Part of a small language model's weights: 625M tokens.
Each number is 200 + 40 x the weight over its row's rms, rounded and kept within 0 to 999. Layers, rows and columns count from 0. The size before them is the row's rms in percent of the matrix's.

# layer 3 MLP down, 256x704, rms 0.0393, rows 232-255, columns 88-175
095,279,185,171,179,168,181,141,246,257,205,193,257,127,223,138,175,175,246,144,186,230,217,229,145,141,246,185,103,165,253,146,140,202,239,150,254,175,119,199,226,215,172,219,241,162,207,185,252,191,178,173,217,197,143,206,180,203,197,195,214,221,196,198,175,159,306,195,304,238,208,159,243,225,233,196,179,217,293,196,214,158,160,224,152,170,202,212,216
093,174,279,223,231,184,141,190,202,213,192,195,199,226,143,231,225,198,175,190,233,184,224,222,210,255,229,281,223,247,158,142,160,186,224,170,203,164,218,149,148,176,166,142,169,158,179,204,210,177,176,221,274,182,186,174,189,227,259,241,175,171,236,232,277,251,132,251,161,176,193,285,187,205,147,234,242,190,149,168,161,275,217,204,184,216,179,212,215
103,182,224,199,216,285,200,163,192,191,235,203,238,291,124,256,162,191,140,175,210,129,204,144,133,164,257,213,133,173,228,100,199,189,239,174,240,206,202,206,262,172,184,92,248,208,182,210,218,266,241,236,256,203,177,223,224,211,176,204,275,236,81,244,249,234,128,265,211,261,220,194,271,249,286,209,197,188,88,209,223,183,231,188,172,213,213,192,176
096,188,203,266,240,168,221,177,202,225,207,240,226,73,223,223,287,227,116,220,192,256,177,203,250,213,222,267,226,200,156,182,169,218,142,137,171,162,230,211,158,208,162,139,219,182,218,208,207,226,178,202,241,222,225,183,172,257,201,298,213,221,239,74,239,220,180,149,190,225,188,175,232,230,201,209,235,224,160,214,192,166,211,159,198,184,152,209,172
107,190,208,224,221,222,198,209,184,149,223,190,217,231,181,187,155,202,213,161,197,214,242,140,175,226,170,181,164,182,162,277,247,190,190,266,285,205,230,197,148,228,230,145,78,221,172,193,268,150,201,213,176,193,273,248,236,204,121,152,146,182,175,239,167,183,127,207,226,226,163,196,133,136,183,173,146,201,250,231,199,167,147,208,191,180,265,185,195
102,238,295,248,177,161,189,166,211,226,193,177,210,292,204,240,168,223,203,156,162,206,239,220,155,293,207,190,131,165,138,196,149,196,279,166,226,104,190,166,208,172,204,198,169,219,221,210,178,239,182,219,214,187,246,184,208,158,172,200,186,222,231,206,239,200,133,176,217,245,160,224,202,193,262,156,191,190,244,219,206,241,220,170,191,205,240,171,275
099,207,215,156,258,222,214,186,158,218,214,268,248,228,241,210,238,220,153,157,211,190,213,108,161,181,172,253,187,175,177,226,165,191,220,183,175,110,207,178,167,181,170,208,112,200,169,204,162,170,152,149,106,163,252,181,221,227,175,203,148,201,138,184,236,192,158,115,130,171,178,147,189,176,239,229,177,172,176,185,220,174,229,168,238,198,188,174,194
101,245,225,164,175,223,262,149,150,194,224,250,247,240,166,190,283,231,258,223,194,175,174,241,165,242,237,242,295,186,186,182,235,202,175,208,196,267,203,190,155,157,177,252,243,187,162,189,208,172,282,259,165,180,133,199,206,205,170,155,149,175,217,237,192,190,111,226,231,178,193,233,164,168,263,191,187,195,263,253,215,193,215,186,212,207,147,193,212
098,224,152,219,212,154,236,168,208,186,182,172,151,222,315,172,203,194,179,128,269,202,211,149,194,182,215,217,162,177,185,205,179,196,262,236,227,243,238,218,164,193,194,219,303,202,229,192,177,156,210,186,157,207,259,221,162,211,173,144,237,205,128,225,223,200,218,232,181,164,218,280,182,194,229,226,126,233,137,184,192,203,201,180,203,221,259,222,207
099,210,221,239,189,260,253,102,223,212,192,292,202,214,199,123,211,199,218,155,162,159,177,255,101,201,121,253,246,227,223,220,242,200,101,228,247,246,113,256,128,150,198,174,206,198,55,202,158,199,183,266,276,193,256,152,240,206,169,191,211,145,206,269,114,243,231,175,179,203,196,151,281,185,236,229,184,192,223,182,234,233,244,209,243,194,237,152,231
095,253,97,202,194,210,189,183,170,295,192,178,215,230,94,220,165,206,177,208,225,197,146,189,218,176,221,190,170,244,193,182,206,199,275,196,187,191,162,207,242,277,210,145,202,214,187,181,249,182,201,223,221,216,202,189,221,245,201,186,224,188,158,153,136,175,240,176,165,185,225,119,216,165,242,222,204,238,155,165,190,204,236,223,219,214,180,222,230
110,191,192,300,165,174,215,192,98,219,207,172,182,184,179,263,229,221,116,205,183,188,187,132,260,189,209,175,256,148,201,215,167,200,202,138,247,139,268,156,183,158,197,215,176,199,179,200,229,161,195,160,270,186,199,165,197,211,187,161,207,167,214,133,142,110,156,182,253,183,191,222,133,175,162,158,194,154,296,169,175,214,209,184,203,229,130,210,185
102,304,276,261,193,166,249,165,235,201,180,41,203,165,228,172,237,209,171,161,150,192,249,179,125,213,213,144,194,223,231,203,199,205,232,244,288,207,166,240,219,299,188,225,120,230,229,187,151,235,178,229,163,206,170,223,235,252,236,215,170,199,181,256,199,174,297,250,220,217,205,172,167,195,223,195,218,207,251,172,191,242,222,241,214,205,203,202,227
103,166,310,152,205,133,175,168,196,221,228,138,223,223,185,133,212,227,208,189,228,271,232,233,209,218,201,264,82,206,182,169,184,226,237,213,265,209,229,217,116,262,163,197,200,244,147,189,177,153,259,199,202,219,158,230,226,189,185,226,176,194,191,293,226,197,225,257,143,225,215,225,155,183,176,214,132,216,180,163,223,172,149,199,208,208,225,210,171
104,235,164,193,180,231,146,107,186,198,290,162,156,115,115,244,175,190,187,171,255,217,187,308,171,200,223,216,162,231,229,174,260,202,191,246,234,284,152,230,208,172,198,256,196,186,128,190,122,189,200,193,198,208,283,193,219,238,235,174,237,229,200,154,159,173,165,177,152,212,234,193,171,216,227,152,209,197,150,212,222,173,196,175,218,209,212,179,239
093,184,228,241,230,155,175,234,155,191,177,188,157,216,211,184,292,193,230,174,238,163,210,207,116,107,199,227,247,157,212,186,250,209,196,218,246,136,249,200,124,248,180,170,182,210,213,192,245,211,240,262,155,169,216,170,195,211,200,231,248,188,215,221,192,198,224,266,208,176,182,195,142,170,158,219,260,214,253,213,184,197,164,213,131,228,176,217,184
096,192,213,244,210,167,232,169,155,214,196,210,184,191,223,182,216,198,179,182,185,169,189,253,174,220,205,146,192,196,212,230,181,206,128,137,200,167,226,207,127,128,203,229,236,183,253,232,164,201,188,196,204,191,206,258,196,176,184,194,179,224,176,115,262,177,233,163,177,228,199,133,190,239,195,176,310,155,220,181,184,151,177,182,218,184,199,144,193
101,248,192,199,250,252,272,206,286,201,219,157,235,223,225,263,172,165,189,258,158,176,249,194,189,149,196,195,276,237,237,173,121,198,216,211,184,124,145,242,207,205,225,181,187,176,195,202,184,212,206,207,199,177,208,189,205,196,154,224,233,198,161,246,232,192,217,320,183,211,216,221,147,245,142,251,221,184,228,222,202,241,171,176,161,183,211,182,195
106,301,201,210,230,177,199,160,167,164,224,194,245,192,120,217,276,213,247,189,180,273,289,226,271,243,197,138,206,184,178,186,175,198,237,239,185,165,204,176,177,301,190,207,195,206,223,193,134,203,187,181,209,145,110,224,203,172,282,223,138,178,93,220,233,197,199,179,166,252,176,194,179,196,196,175,239,221,128,217,222,215,239,200,169,221,211,240,178
091,239,276,270,136,129,184,266,138,200,233,145,231,194,138,176,206,212,179,245,162,274,156,230,82,180,207,231,197,164,153,232,249,186,127,184,179,172,208,190,223,168,193,203,136,176,186,227,238,314,195,168,219,164,178,227,215,124,181,174,195,187,220,213,196,248,254,230,216,202,197,185,158,203,175,217,257,224,249,191,230,283,144,224,202,166,161,140,176
094,278,222,184,248,160,226,155,164,219,124,222,229,292,225,191,126,191,195,218,145,200,182,223,109,130,198,236,186,175,206,189,229,192,135,204,144,201,198,197,199,113,211,152,295,179,200,191,234,204,219,151,199,165,205,209,206,210,132,183,234,243,242,179,180,149,211,167,202,210,214,227,210,239,146,202,201,165,238,179,162,249,173,220,177,198,136,170,190
089,209,250,59,203,184,252,175,217,161,229,173,239,160,226,174,251,211,218,191,147,271,173,206,202,188,219,238,179,182,207,242,229,220,145,210,205,237,185,198,307,197,198,177,223,165,138,196,218,156,213,175,198,227,280,140,196,239,155,237,206,208,244,141,117,303,128,171,175,203,194,178,203,174,186,213,228,197,55,190,245,207,146,146,207,207,151,135,188
097,222,251,132,270,224,208,207,228,196,261,180,153,232,196,239,133,197,182,240,263,131,184,222,188,200,221,251,279,243,231,214,188,212,299,140,203,207,113,231,203,224,157,229,160,175,241,212,140,202,182,193,185,203,189,215,195,244,219,188,166,239,164,281,229,158,233,194,177,176,178,254,216,216,237,220,307,206,179,215,195,173,207,209,231,257,286,266,198
099,148,261,185,223,268,197,173,209,150,214,163,177,187,210,255,224,226,166,216,254,181,196,224,206,189,157,215,269,194,214,229,149,190,138,208,262,192,244,282,193,174,152,200,163,202,176,181,137,210,147,229,201,192,229,209,161,219,203,214,246,202,143,103,259,223,218,183,116,140,241,156,265,205,189,188,189,227,195,206,185,256,165,163,208,200,154,185,144